{
  "n_layer": 8,
  "head_dim": 128,
  "norm": "rmsnorm",
  "positions": "learned",
  "attn_scale": 0.0884,
  "bias": "all",
  "parallel_block": false,
  "optimizer": "cautious_adamw",
  "beta2": 0.98,
  "weight_decay": 0.41,
  "doc_mask": true,
  "train_tokens": 1122000000
}
Each number is 500 + 50 x the weight over its row's rms, rounded and kept within 0 to 999. Layers, rows and columns count from 0. Numbers have three digits each. The size before them is the row's rms in percent of the matrix's.

# layer 5 MLP down (transposed), 3072x768, rms 0.0188, rows 761-867, columns 576-639
112:628472538609539457519495522561589472449508516482434530469504516515530468521521512410457455493530493449524448519545499471575465484508494529475503556540536462433575489505379402551575463495452476
102:495523541419546582492513456505295440483591485499444485496471457517525499543455517479526458493491540500599506445515509565496552461485545455567541509421543563514562529610399492522581473376449399
102:516506518510519459453540503470533388501541463433551470478571481511538437534478494556537520454564511549465471443433530509509522504485552493505499496523499520449638436385596593521499534561483563
096:458585454438518460418473488481544442432472464433475506477535489452454560494503506501475423529586518480471466524426446534489548524499497521445471453521463544546438557450473475452551442530492554
096:562458579542512436503514468520596471478462577565457478424550405541554502502541406383482473472491484546477522597491476545556512620417562499526527354479472497586508513543425478477567541457456590
097:566587479557449552509453474489552538514574503448561567547444561537535559467409452504500566420415472522444556527496450561442435460398541494537499439456470455535487514562474588512421530490518484
115:503409499419457502488520490533528484482570629429464522480498529505492567501510479501402471434484524536521518577531503502466581490536443500460519467466547508474481525474564577481436502482381520
091:509469560512493514500520575502523478431581560479573425567488419539597549518530495474526509534568482503493523583508617437428432550438443553545450502472571508413515480501456536468525502529379489
108:507502508499515501462442517492445541469499469503548535504406506462649475476513541465440499551432520450568353477579419478542479413497579539411506590542490536551485453482485541575489456584504539
104:437514478541539554502517544557458493481504478474579476555568480445534412434607499494522452524520503502473517418508432511467543562497514494499544575557494395525598543520465466464541487478497516
108:528482529465531543422509511505498487467513554478489484474505522566463431528469462529464482469418522498496542461521443604507521510532474549480504603473565559494515564432534526549577576502557614
104:494508489489504504596499510449506553381471527468508553539517442460548460466537495492490546475542503514415475462455570447544597550418514495548513490499529438451506518452519475462567512409526503
097:601430568426448478498542523502552480492569520545489439551447514546477450431459409510434425473509510526479583377488544532427486592532428551500574519481473540539520547407552579503539467397487504
120:423533549456507524459521540444548512521499439488526428512529586509495641563577488538528444465490416537450487549454560526485484487396521552425411587586568502531558534434556495510504532469550522
114:528507421507487491506500428435541553473497512467469422517541519527530425449490481548458550519507495574466476488398597411386465455483590545436418481610461509627406527486556524634427527401539398
116:447502585486461533499450579534528521487526542493591437466457560647526508498400552511591494467536424488528470533486544538562413530507495501494470488469450451498457446474550489448577397559600536
075:426504492552446520501510439501502590495403505498518554521393460457547560480503516479473519436472535510564508356569504469503539495510480500406517397493495563549529571501462457445554530485468538
104:493478536470458451473483469554557578570456501551494516403557476510502478452482478465554525543562468456433474444551624418467365479453498481551623470487352450392472460516451458486463539448505438
093:449500641449466469463514498416555538458456499549481534419498551463538595544481509463513430569541457432436487536390519526543570503529498491573422520552468519465467499544564484499496507539509416
098:568508517473516491459546415553526502521496530494529494545474434536552473476444475475457366451501418476506499531559418474497463505504465507482490578491577521510587508495579455500591470500530387
097:447559450464473459466507567501432489535516570406562450452517514573467507534510569537426473530467532424492464519580532549460583440505491452485494448536597502462500452539617538514457476530430516
100:478529406496488504529443493485492482495529471555467540465588514414410559476481525591597422526536500521427522458491493486521562504500571527544475514533445491535517493533473537454463484517498450
109:467460472523540377600476584430392497504498579547458490593562523585514474531357450528471551420431478483555504515529565587555496448486539535483504552473598526470486505427546468450493529515570581
098:542484511412524539514532450523453522473552521543449490454479481531532525561430504457512517414458472410550485433561512507550444588557495520536428524500520541567566461536512527482540453462458412
115:480502469577566559538475428489479546540453559586502545530464614517454478589457561594495552457564489490482493476478544497503538389525479534428470465484423551595475479414419521449428507530475515
102:498443519525560608489489570450407533504445513472392443410516511453531473487402553541463498423470548494519527451540471421442478452565478480466523518498511425403447526446608463449441483597497411
114:536626411492566467541410535429431441417418479507619531505418485554518600442533561577495563407411478523462559495474460470416476527510562460485398530480525478523540602554500513480482545514481473
100:503516546501478536417438435492558541473456563386533461419450501532451542489466488590484507399473541513440525518501509478503468540468560542509535483617444419497473595500505525466491608427556436
100:407461468532511495424504468619525504525541519418463479527473493567492511386499495438534515506478522568431475516483513416468454477483523520495453501582484536480516435451463458505600555523495452
105:556516520487525507497433523511540559477599452509615545448436468507530480480556511462438509638518532551493445489540521446536425566486464557561478533518483585481482565528556504531460613458466494
101:581410515649403566572430476500455504468566512537540525571496540379483513496566486558483443429524517454467469555493519514520522477476470527526555558478535591482634532446499593545585573474441504
105:560427569511495499506584451500525466467457503418429471431482462469531495494624473526455516475518461430490494519499590511495454455482462566437516544461431453601539431455411478405505515565615459
099:463533482484529459469509462539531439560419486525479554403569484483556549476458546539426482506546534470504546547545504461522409522650536495522522449513468463503508480480516551440550542476503551
097:475434578474484421540529511370538400467644431423593535549455453514559520508498492496498516508408441542507585454529531498511498577504522392551496488567546520458518410492517487551479453457546524
093:488505430510514551394403543515571382477557575494531420494504452524444570434462512497490471527527537566554485538465528448529466537463463498453464512564481544432464554458494530493474486519534533
094:425501521540501504485538511542467482499441565436484515470515540500394541443439499424512511530487508514539456483502440539443530457500415514533456493398468435523544554552521514466541489566554414
103:474442427444429496531519573516533459522548606534523465498551472506448462426469412502493445510578471471486342561546451564465485484489453413573549458445450513476445477433542553558564452416503507
105:527546442608525460479532468450598381589493476468381476537490604450543512535457491557419508524568465545496481410480467428590505532531544447550500472460580577421576500528480461553398485567488641
081:522486514463544427504523476498601458507534480447519543521458500525548447471593464340449401516472480471512372476555425418518470532421546473495550513475458549554489556436503460511482512472554543
104:544419525566518542502487479507587493514596442576474466482522535512522467464494439375555561517463459504468480556571483476505397489468499567464587522487485526427543498533517426456458515516491513
091:415495503505465467531522434528535513447575537449492589547469489572467479431568517424497527547464540516555511526520471461540491529529504521467498531352438463580402534445479582492494519528501414
096:512441466487455479458542510506531571539514532497419441422501540504539444520455493440465542595472401464492445452510586577437573422393600458534446532466508556395513509506491470475467468556478535
100:546515445499426540551567500535498440451532508395559493581543542512476520521502519519464552525543460475450464480475448461541458539532549598466516433491472405525488435523485531520477500575541551
087:580563474475428607504469623499572508465512589553476440486524520541525593597513458527460474544509562488521488484528539498465491464571593447545515436394503532447469457503421514496543467471531595
111:549522511544431573499496536543528500474460447526488527471538483418517390542527547472432467522483418566510574495489446478467392433544493491500504483534525531530491374522477491427502465516474522
100:446501527509478571492438414507552471550481552523546500441448429557452622557528438439498488568487610477442483391488539513545487527438475402438550529461517512563569487560604523551394560487572410
124:478558435453452470565486515472550405562428558581538574581581584461492476409564529517394526487459395545520582492478574394481452518523478459494449442532540491510522472574426479439409465474543426
099:526467478557555526567425488531487463481503443516544518385502519488514533416432544504515509528582523392445542467465515597495595427511511497393538447601465525472477507485589482546518569484535486
098:475474524532439463521459541452521517495417449493499510462514505442543448554566524509486555515527572576496485509382465515517491547585519440465544557510474454498471506524478494427492491490421562
107:526502408523618470543482449468460529505455553508512444523451437516486499569413522499476537556556552454527450412561457498460560565482535434517484462479424519469471483504530489499476458469540408
100:451444487503583502416530464526412557530515498515426450480454493445466455544495477537595521513524582456454417464465542462534480436653443516493509466447455631593490512451555535482522516378514541
102:460509404541487598444506499520446440653468522575425536490535481482514550584484522454567506553461433471546388468572492536435575486469513482478491520518503475528462527504475504508542493487528567
088:471530470501437537514511502493506483479564547500453497519500536518550512430586449582495514505524445480453536490539567526492596516498526397414494611440556525520436541490469519488482521509534475
090:476555511505550527493469467536486563563464466523603497493513518554531497553381400477433571457535534504556494482477445556498529467498463490455540509552548510527551595482480419433573528438499530
104:532441511451450444489468539535457519496458520578509462536491382548479546521493443478398493501472442541467527554560504437532445466514529487510525499451402491486582478520551463523503553466468575
102:505500429504485486590476521471491527549494449443521410529527505542600469505477433492543548483552483411505507551482503473482502548508463518497490485481522567403550532500523478489418466501427565
104:516533408458497442473563403515506502494562443504410467486464537491617520525486456587453504542617433581435504517507435482587578481487570396585565564585500412480434549490586474400504584512534546
093:536528502614509492471465541475492432494527452436517477469430440516488568384477509569559526496457428525507420423503469531561563477425551436474412511503433571435451450514467412473529484400470488
108:497517490493456412477561480508535498551528523528466501525506508512427542545528584470481571524531516557484540486536567473549485493562630483511511525552494484586456406518498488500538534492508575
109:539475489510578548542515504506510457525607580601396524516452482452555575511512578556500494546532482537487488421591460521563582428578529519544452453395421398557521524549472512588593424632550497
092:527442564480356514593465550533495500501481507597474470510453439493491541497524502470442529533550535486542479482486546501475526585594432579458532443501539523505595487444515495557564500599455535
104:502526575511516531546402455527415443479477483494517470459381507488441491528516510496491551402512514500551470511440601495508550483506551584517443465520489514529533432475413532527560540572541415
108:553492509502528464493582391527540477537478462517436451552465468499558457536452507504487447456474528526465543508447441492488466518548478517476521527498420557508496499450490545461394516530479390
107:426547501554559446508530519423574378462444417520617486560444482464574567452613490474464519596459513560531511412462467600477456622561436456556483555491480478486617507465485559505502532537475505
094:477517486606539500568416568472488526505524553392549563524467510449460448504475400466389545538500498545524511454490560502522463615567530483508575469636490467474511541532532503417492531513505476
097:513621575529478551623414469552522464496486512482518531488573495422512573526521483493432462516486411498500517522467462488449438447532538556569485518460534447526501459513448497487517555563510379
093:506603428560479368510506418389505578467465521494556491451511489413554453534524463417508483613529550444492538427566439455456565532523525504507438483520480468454402516517550514520455570465524490
097:529559491442472471458477512442549346502516588474460548538542438404499427572544533412607458529483543524469534527556410516516501483422468531533578475422486564445483466467465448484399408486489453
102:517521522553485519506514518525479545466537434431468543418521545500449598572484505533512484379556514494437548525485440520547445497513506626462475463489489456464503443525506525414483507433524503
087:493494539490501492460473503554624508466585536493556503430510514477554448524566529516470514452535446469542429556361502445511460552472414476490493435512488443480532529508467463473473517550496478
102:444439539546493479445450483530529442413490534552480413582504460558431544515588513569493515458474513568589460466478424456503518553521554458534501470482398518445485563390479485464594445560528613
096:571522541469467491453627530544480584575424538488481476504430559563501486480504515492541542562480493486355558491438467516518541434392426558489429506556586397459478497518460563510460565469463412
088:445594592587450568538501517497507476478556459491476491468399496518390533477466457491381519584464523584538537572480407435501592547521425478539554493491510432462552462484402487510490517434425449
098:526479524548473477489520467549601531566518488512408440438521586509434431425537459455526501597432450437483466455517518431487526513499482493611467474408435379464475456487503504489510521456411582
109:460478503443498477525527461455445507465577461550569526543475406533500523528517440465548469527492491534588440538557500537429543553547521509524559526545604512501484455452469527494538520399508421
100:487527486456556567423416535469605449530514555583515561464488471630444541474476489508547547471465457492536566520555447515569490518429541543457510483547635508525596479594539506470519501511463454
086:608543523469490458506451466566519512469451449517519504588519515415529463512534523502481575551548484551405500500477488486455550531500505340479460548503492524525537465494526547517492542559547375
109:482484462468553458544471461473442515530516500506463470536537491577490590552495478519503538520460564428530534507457455489518546451551539498494581398575421473516444475565514587524399459601576484
095:517510522538481474436493474422543407435549461433487475429477461548498457514498432296398562517511574480476517527543525512542493548460504514536500421603522441487399528529374526473496534446430524
097:540506567433538459501495489468495584430491420483520452507511585476624446534557407435500529354497439502445472466467487415521549529484456432504521583500505524423549516470574496451502464406468557
097:444456488474449514483536513396448497564520453550536441528485445473496447475526408532596482518508449595421507479470513585504430602534404520513514500499471539530491472514437431467436482432441536
107:446527511520496498444485475467478408512459371449589623582453562476465496468528512498533476578504587442543450489478485466483529547596446426503465477565528539480450505476544516459435542458406451
081:537458525494516361495502395553559511497575536504422537476513525549489583534481459549463543525482486485531461473582384527519521461534453464518575469452493531448439484566482583513508472500479497
082:499492508494528466464467590477546578513571470486500573542459551492465436476486478476533472535451464566509512469546414490479487457493490486455570620464438468448520498580530441522435460498550448
089:476479528579567474500484599544563573481518530410483417513437498474506498498460445609480504560615567408431518516414500429517482360497564468620387496482526508475511500515454507573463540488489489
080:559546540459553555518545573484404471496477544450470513596564513543577486488428449499611495367503520460490510611434513481479528606431492396460395517534530516458506555532526558454490640605523535
107:568441521521510443466550509580547515527543387502489480550561515482465411538498594473557508464565504509459500440506430436487437519467531572513532418446634494524492560406513504460574466565428482
095:466407526497488475461428558592524508514410476559428436548453529586502481490520441532490459513497455478528449568418439467560609505369538550579513532475524512506482472526471592484554530498521462
116:405458487543460524431597548490573386537529548418517512491511535521544543395459626495515516534537540478568528524528508613565513515568534576545566489480507467388533561496504451497404505484590413
098:455504470431546548512508403538448468484453508441582497473421621478515460502442433569480490380501466470415548505474511458546467491411519480568507521500544545471540363506527474519556563435514542
095:413437444584426503522487552452508454580429481506478486539518490461484536561398437434554496491656459463497525494606539545468421578515460549442562504475473550471476540523506477519502431450536502
095:510559463601580537511589415479499531531349479467505423522493477526581553497431524459533479469451463466483508494548541578451479555498481463567465488477451480486514533530498496448516579476507519
078:577474534484468441534572504438555407537524473467499447454439482508499518558485470453506454507508474463416466554427404513492480572493468561564411465487458488429460528518451444542501555531516389
087:549561448454484467532426542450489476460535502523505493459510495490619554450478555601537535504364520445562534493499475592411506513569567565567507530499494469508519544482541617485538502511515526
088:441486588526503542474453553540470530500416464491618526523580468455501484488404534562444496457483521494538554519550460427503429425498524454470532478498508524400552587471510476479553523495531446
089:567521462512521556579378486471470514556486484490476555496496469503520492472505590467463500434545485560472536526345493496475437427487502458512467581572467528595443526464560500542467639520469472
096:516533452545498512471437449569467438501470469450499509519451522435486461441502490496507466491469492563481451424548502624476510453461459479599455514520520500448515581502613538542483536560502533
099:439510434507375529492347552504533494436620547466436489523578556481557483566460493500616476578529472504416516428555481517544519405472581487538560496527502473432588500443535479449538448531478433
095:511561523431456442596500521506422478414496453539455559520487534430464539390502537577462505451460414526493530503448483554420490492513519494467533402571517642562592476449479463510533449623456493
159:501485522476554471545557525532446478410484458395475475507508478487476534545503484449488614406450493466510544582517509489533440475510538462486508454427488501500451427481554504491531409456543551
106:507486491542466503554647590445492453499464471518609531482507524513486544461521465532556485446582490499571454531502632458461441506483507528612488584527567433528558432525515447458547536440539503
088:543518461510598467501459508502533500542509504477535449467517464497426448526445571522476541501504461502590464563524503527575467583494402491446512483621527515456521525528524571431472487510486546
086:408494503521533453497570489490514439450443464504502401494458523488446512453477556522515432457541450515524470523483506566475556482492504610572443548461516510502527491489411596397598509504542503
098:521537518515603517478431520534507596419356499578468472367431529572459505561460501430473532500541538575429447464524549461563502497452528475524410450413524492400431525511471485535485401478513612
113:550447524502483553465423467518521555524514494562521521432532398523499517512502583449556439434532430523530476489520451527456473483485549375605542481446418480441533482481545497378505436502499465
100:545472546579523488450477475507571467605410478520551526441425498450550437383464574544576494433524491530504405477497612492613439569527425522545527358534490473517490515527559520511527573503553488
116:473453422464529473534545536590545572499501499473398549492521476587600466546543471409500513481458480490503479519497406478479550429586584441590484529379560482413457461404453507490458526628488457
# layer 5 MLP up, 3072x768, rms 0.0227, rows 762-868, columns 576-639
102:437596402485487578480507464466513413484515605472410589552511524538447529547534505661554511557469578509533446478494395510513549535575489470578473396492453512555578575498418404517567498521450500
103:507543600515373405457538444566527414494519521421499470509606428492469439525449562532481502526493459525610472446518514479532488428457464520530442467445459557505605532539523517584457566507469522
098:449586560507531529449531476467508494426468503510497565554563482534589451548446467414480494442518537545543516531481631575466460495522513492541488479461490554527415508538450405510626479494479477
100:502521469470548482531496487481478463536444551544398512512442418593578502509503582513490504433488574516450558520530587466579499463557460493439525456543426398481496501501509490526429523531537518
098:533465551533421551518568491516525537502544449526502391533534529541567459459539516549464511557497466506486567510504536479554542552389423430599506387502504516510511534543490561507390501424555524
107:499456506541533542464468537542522548416515517580538395470436468582491498458380437563430466483532463517481520529535554516459452467487463545488581526499507532477550490512507473478544568497518558
096:458520392533407542509521517475633494511521493580519512565490455549432470542529435478439538542529477494468510453548464512549448535492480582525550460546515525471495518552510405506530507444583542
101:490567476467518506560529463577421507391520553546474525506478447454452583439501519494445497573479555461533522588514603450556432551491426502531512462468504482517525563445519468443533527493583416
108:557464455543451482529478488517404568486508466576557465551548463449535481542554568447553519542481545515532506639492431442493459527528564555486434489492482465544579554568490450498511576495551480
104:473559504432473518406535498545553476514504474478531516534506490521514534517521492527628573446452429501540517599564537438463539546522539585530503474581523468427439483524588480510499451586565464
109:449495505480475531533486441527488492478542529450469534499598484486523514554563500447528568480550460520533469434541522475507559581521436528473524427445447406589616525491472517415515627474508530
099:509529487398521436530526447498445531470458510515517593545591493556505446554524566509579472489573453494448416472522548499480544549471569527543476502567489530472471451496474494558506469506534443
111:498471521550506556532541482556494330429504572545528490434466443490482559539490519521516597527501505529468482523498477502613531467455444432467489490492491463552484427523447475537514483580535526
103:467570615487489472472500572503521518460567516558542540537464543528525474468586494472538478498557587504571573471543422558544513514480501598474501506464453520493511614471496511495464532412523540
105:532586519470541551469546399453499579365473570532497506519568493471503482520504595470458535416518553562540553510453457499487458509548427573403527408486470622529475564557467483472482523543547490
087:479466473558555545429469584493525495480523508499506446533528503475494469472473481528479555491547444508454599566462562519482480544563449518556475497465498575482525502529503538510422519556547513
101:519461533532458555423488545476506617503480549467513562534514526429520597614514515494519539441581530541549557467512474422455476583472572510484586471534555481612394556554406460512447588546551470
097:459447543483514473470598445533445565377537529554508454554494486499603480515532478540444581440538561562517451593472438486525482529435497543477449460474501545446546600506479472524455439656589496
100:556638436536460505520494395563543544475422556521435448598449510601386525556550551558457444528458423481510562503564529483583535583435521571529482422489463513540615473531440551491533518523531433
098:459428390537516548544457444447493505444547601561474564538538466523482430513521526529489537440547512533542465490487502398592485549563520505455531393413622429618526563545464509367444474463508505
101:459460500629487571508442469524491599499493480430546551555539572485434478585430464536545556500563548462510535566475468470515502562472427588512454441450540464466505582520427517485423452415453399
104:567448469498462450533552415525368591460432532481494459571537603573435552515490508576546466493517462371618494453586535478500580488530483493545477524466501486545486502531497486410557445461520543
094:462500541446419519524591513511518617487477455496519413487572501525542506524481534603499433508527475492506430504578550538391568495522473510605457532474472599515388448454458341526434393510484464
105:447448461535518584617563440572466510437494457394449532478527533428456510533383496518499409435601529531445531519638470536419574550433454500556545522457544501570582488525527464541534460492462564
104:489467558484443471558372562571551535503623423404489519438464505479534540444488521510380541539519541513580469529548463450507551554566475459445457515472493481486513505551435521466572521469494429
109:458520420493401476580635446531630568465448558503566432406572362464450415542452497524524475514451447573449508531509422492554553574516548579447516456474457473521566505503451430568524449493477504
099:435570560465476449387571497466538474450486575523490532568517500510485506461477510488496508525510593561521475471581524642435485443523519506485479533523613470568489443567530504482439584486492534
099:476496544569460464578523452365420492490625548553496444433591449459474565521404535610507511538520501521533429482480487498502477559554434441512508530532506453509466624519428516466545424505470484
104:491512589445552427460472420553584512517496542539512533525541420544462502400520496481547409506557547500498544571580565488536506526488526605457514479498514550456522484567554432503551410427484571
098:500576567576584512466480482471476501511538530504472534432592376489492484554524484475436447536400519511431564537576506501496551598445488551449536441541512435567479500546522380416468525472428630
102:483496549553529493533498386527501471519553468452466483491494648428410438571369494522536511483475509501583454439584537481554384464506513604532587418539518496496581442471544524443527356469468542
101:493565485606433569540433543449463538512570462532628452467525474539498444435495504483455478520525577535491503511535447431568516582467469600509501530526528480571547533577576429454540537462473445
098:546652505514454532405490557487529540530506515434515527431486457468491506545457510517552404506543383476573481473464538560440524620464467516611566500512462526510447511473472524403512428575470524
095:503414485511515505517489468529483525502512526567486486493560422517477530527476567492474467525528470476602523510568371494519486518533491485494554502486545428518532530465381426544450538456517495
095:542614453543536472477437500482438499507571504492611476440568395495505500542471534488469454505543498497520558505594477509490526494432518480471495455536500471456519532555514513465543490512501403
103:552493544477501397381532536538541514493456471541425506505472528572482563433475483479491483559501514452546400512520492467437508485495449544584526491531374602506404548457515487476464419442491553
103:567511427546488451422531536469512535496533516537553527429485480544517579523467540524544510552565499550450511433511523483523465474477500446455494507512427498583500514562444491414524528501519489
089:559457436519498510511567458471593494527479500544515451519562607413534537536523472542611492510561489476500494418531539416504457528401463529512571521465540503476540531530442494513551536465486441
105:588559520443510486511540582532488564523517545539519525428489444545493452525539526487554575581514479519524484576557463459591481435494482484521527397453507601446473570504460539472544540398487448
094:474521479454447401458485484480521481479504465532464489447475377561530496495519507555596529521544516457587517513530521495565605484417534490493481388535550483499495545559358518550548531460516551
096:417455514572456569327499525510495540453450484559423492568552564521499489572500451559536514508473504469593480523531520459631516465603549596539456513530473572494430529495522491516523469433485502
101:443455490515432515538511499479496470391559501478474573493509459443586423545437521538442546454491468459542499525550511416534458533599572485510414455532516467482522545492574480538494450541494493
091:541507520474442542448495542520441476492475476577556476486540516587533648574527479489530416572488576561511477496536537483502485478509496503524454550484519472494439474537492487500528619467455466
111:560574601589465537591496427427511501475499486529487496478494486587575429568462496502481492508502385598539470479535551574487467495484448508579514455520464527480473506544490445446468493457463551
101:499509429506413447533455412600511472544494515517399517500440394524504495459404527464533414522526485482419454516508619475529471512528555538565550472513474580477551435475555527425542538494499469
117:421544507437525437563556532478481556523519459401542621530519572500488585497465598505508532575478429595599493557517387475441500576522471448440542494453486497538454597523425549558504441505576439
098:492626453544510479551550488499516536450543516489540514534500460510548449497490508573526503574560448548549541503492515477474454502442518469558414453447480538495457514546511509497400510419498504
099:445475440551499461574518380470522427464537533503497510445532426504473444630519529595483520463500604528479424448453471478563503545425466456477514532439433546423523472532429455484475474547456425
104:498596481589531533477443522477511498517562517443469445569503440508554531488497546562468476484485503486518551572529491537503521480523391499477407549473503473433535626584499428417506462445578541
099:498501524547450441503422500604422515531540559520487555593545396489480418463523527453542508470452587598533461463535518514585493566581501532563530504465438510436539425435540464437526575539487506
102:457492521440460514441483400491514435480415507476493461473537432520453453487566546564370448554433592490547591541513528537611494415471358495506548463484462464495421475552513466548515562419450478
093:511516581568521454437487526422584608532556623494557485430504507596478405491495554575536530568535562512508446548501509440529490550471446577493440546398451567539603575575508502571491481509572506
096:514549583532475506487479549479534504546491467389544535615558408616551471509509516502560544510520504508564469548547495459505417440495441431504495517469503476507533465513514556462506541485451437
101:422493417592514490489523459605472479461528493501479526438517549520411474510441442536483446432545628533488524506572447493526324451508497451541536552456499545453528486525447476438560509472445573
105:496514515556536445487487541441579585512597511451566557506574531470479503551481593488543554500500474519431517530493461455580582513415579477531598559454495579492531484577537504444467545538479456
106:472406535464615444528545464396476501489531552513476529493494502418441475416498511497407454496574413525564560446561491438484511483473448424511676590428598551550371474457534489482430494543638522
099:460509497563499498534524461479521478548523474574517459465549485458508561464500541576541614504491517460490473468530527569519548486497465518603435461519455583578538502553501447524551480495505428
103:513497403558475446570524491452454528430459533532509519524479518544587491472568508564461549541457464511592527508527475536462464510480558488481520536537482484535466504498509486552607461444539605
101:518551559399474554461468441560493490477430491504545525545537580530455516557466527509408556488485562464558500505517413523436478479532532535486469428409430458552568503577566387508502586459595490
093:428550445449363510551559406548541474477471460484606584481464564554451470576412505495514457544515466599471498476561404517417513524504522504527443523532431504542565408493441537486431522478477510
103:497574506450540570579485537540505516514397513438502587481472428534530514422498557488528408498479451520464503537564585466401442433617515531559552516510483520518404547580396541502504545563530542
104:515443508556527477501434505496580487471572566489459518494524446459488423575513459523565540547568527529523458545501600523518527480509517522526510501456467512593490552548387464479613445425514536
100:524458451499521573413584468406458427541531479507495437502470504486480594573525548436561532527431560475520459518591473445592556444536498403590480528446414507610522536471459370431490499485559500
094:572420561505539583446561507501487455470530486538465487516497511491552529589454558518541448515624517368473446450500420497535478452554526408480506502409541441557464539523355510462492446505486543
102:436516466525453462484498489416519592537454594506561479587505517537521490510496505578528536496491518473537461425454438428521620521543526475455521433515442413520533508482507532392578487596462573
097:467430458568519580480489505492575589526485464519627503503511487491470528482471477516558520486574522553487496468494421433582476520476438499468482541519469605444433498619464456420617449494490402
101:609533501556362547509519551462533487507516620584512479527490520445483582501510559549507512531518484521545603510569504484498510428430460512445562521519475581487493439541445480456577554443472460
098:463507480568456432445538441549447548482524526449458493461504439596479564445525507511458444530578560626518610471558459552470472440607459445513463492490526536573531533501577476459421459589514481
093:545506514626535578377513516436472438498495525405473554591542475519453483638550537521531541418591503574473488454495532521560488515521408513496578487517404523428474522494442482504576556442487495
100:559502384526561426525530516489542511468510542522551593521520401561586449471472587415513492476532445396431557407507663399496494409462478470405595556460478465564558507449545460423450558410479457
100:539450564495487460542499495527529410519485442503492475465498468551506454522511536485559458461549442527460560553524509609556469556468436453506506446538492514515465570529550561507535565613441475
095:567448524479482519474500483494515493453506599469501487453433485552468514500492447511404444503509447560566392419522459459544551426502505507474540487511519475555446514539485460519506506485555533
099:517572447468447595481525522451415535477607461543519530488466449490475459482526575588580521386572583507511489534617475527565575496462481481492489554536502539534479453521481499504554458501572439
103:506458565438501565457503425612496607421471520503490493588552545551437519479542455596491463561395473492508488583544574516558572539507444520455509452474550516457494519542465544470491545575402505
102:463514567459482503573488437434487454479506557548491493546477476564419382512439446593512531459565530517629585530524464554491499586575446571527448496489522524464482508574473433485492458454468472
093:464516539582386576515589546578477451448483447409544548471547522499497464528552559570464588501429446587578429510505517443540557470544514479628504431424425461551497536510514467380574558382531606
107:444542496461570485455523493431395521435530595478489514530484500588478518485455484493507468521546414469570474505492460383503441514604521470479550493451424485521414628509489511443377530489516554
097:479593554457512498490566497493505436469548568510545513493492499520487545490526441524548426550558542487563519496527525490475565616575518485530580522510462542472552509512488529519541431521460503
094:478499435558562593484606534418481378554527460561468610483456480475564484390466526593585464476541503542489530545479551508479521485607425326547519464500434543511483517499489504437473454449515525
096:509469560463505552543495485443544460525530518526495551546564408469536414621438511484494447543437522517478554512528398489528434494463446451557430446569519480471428635504468491532476539497523450
103:421504463468483476494513552567516636504500530497479548492599581513551527469450474539574515487488474546501466524518514506493544568437532418411513505448444526505440467462388508567576487457561527
090:488561518418456495544516494512458491518459499438566525523482426491428513463577574489509499471445470557486619595498570532472523520497555417522447398549558457537584552481468524495490482485558482
091:515588540549473482530508474484526559477532546521515529499488506494502510509522541536544598455477512449496550459513582468446522537502470464556424368528459465524523582528493436389608554506554529
094:404541563558552446565546521550573571411460534528537417569475471504501467581522465450419435541566501501497481478542446580539484520573453414420469543520414544419486416543518557472404519535448453
089:417459463570501594498521522477574426550485475479514438552477549468506522546455492512515563511566427522501533403485471486454461579448523520576470590529480571547527474501455574496476547439550477
104:530522468539469505549570422480482517546533532480433552531510552521524494446526482538508643588507437556466436526526508473602558502516486487529591467516490475494553477513504495456572502379527585
097:499515572610489538398485464486577469436532488449478654552554492544474475578581602537648528448496497534511519448454542488512510538481459524511515417481472576483555520552359488542562519519497470
109:536637527495460552515476508479554573518555461525450504495614510472501506502595495575544493479485599499519437465548439384497520711446531521419488465470592487477536524550561532494514462430550479
096:497425528493500469488505511438577472421446518492499582506508572526567461426551518478627532396526558510409463479543528551436548515576438414487643469510431487479525545431540499472418506547494489
097:511548520593410541437446489513482469502490575434482506549447436488505482432452401509567561613544495539562457461508552533602533539508432543408588458554392431526469447477458601402509516464556575
101:551493488570397460494505454517591658511515432543415480446479416472494473576525542490444501585523430504486548491552491361570635572543510470529476510455600431401495576438536504567550434518551513
090:514476570562564451549563509379458544417520521468556544605507577467422559497543474523575582527568556505574503450460510557525529514552488569384572521541543495557558515566441477556553549554521475
092:470491491593511439569618448527446540503488454525518495528551545517570401486516493557511484504514464496375465433554451586473483687474469461537500399411455494444488456603584506480476490472588567
093:386452484599543532487507503391425521474457536480526535501672529440449543518405567464578520467491538485510436504520584550454559516522511482510416498518534468438523473565498400535458439545487383
094:438516452448608489560504458429519531447498556571545576538442541484460529501526565413445596420450557552525585453445408568535596501534423533498566578556524512563555537492526492419554540429503504
100:499485501619391464540430571482394552515533438602548516491438539423478515474440551520545464554497530440445457476471496469501484527559493512513641492406501526576571579579527416491527507553448552
099:438455447586527530549521454443500502514568569415564482515473465525537562424538561517510491481548512463448479461523508605435566457548460444523532554627497489491404569549586439446543506533452616
097:547449532535464603468502451447515379508522526515444525530567492470449567508489540415436534546550525471449574435512559538475544474514494443532534467416471415553619549596562538573441501513441526
122:535501462477513562447484476463497498404474501449622525456554467513510496502479558537568481492577484494610465470524432530438444560484477533530427457452405490491516562499525423548665542430493475
105:558583469528466499505476382606431455475559470524453502530467483452537409578570513462466554470478447469481509508501558547568532501521523467610550522538468476498478645533502482495415520559461531
089:582483531538534510459480474505485512474529475491510408437592543514514529486492532495417488518520496507468536549507484491517435350570509530524441526479521494589597467520425397419487408586487524
093:503596509544535563436530502423523532471612543443551543538546474475470500470598416579482513533462527495463496466509445396493435481424547533508538489607486526541461512558511521443418510437578553
100:458512511551551462455536512464484426485566532472514546461600402510502500482533477566437473457559535508496455572510512478453488524454520438580531511518463513483542519571546562481472481530474546
107:467569562485387360401592486600522511474441563470499506459534482474500517562561514492484465457591494541417454497522557501448544507520453553525486505525456550573465492487521502506445518453476454
098:533539459550514428514530389430477492465511482511537558536540504469554465381458527529520453495461464548499504504475467559418496523409433475475567492488494444613524559497432514537506491546525496
106:509430611424374485478464457414463442488515500522485441561479459472492440501506502496501502501535476465486513524479493514487425516542380523481441543528484573466553526519448458536439518526476527
098:553496563445532442520635497428501561488436464536506536444542527557593491510458507506501480469498476481512497536536519494573517490592484457610453496546455536449454520537481505504624574458486462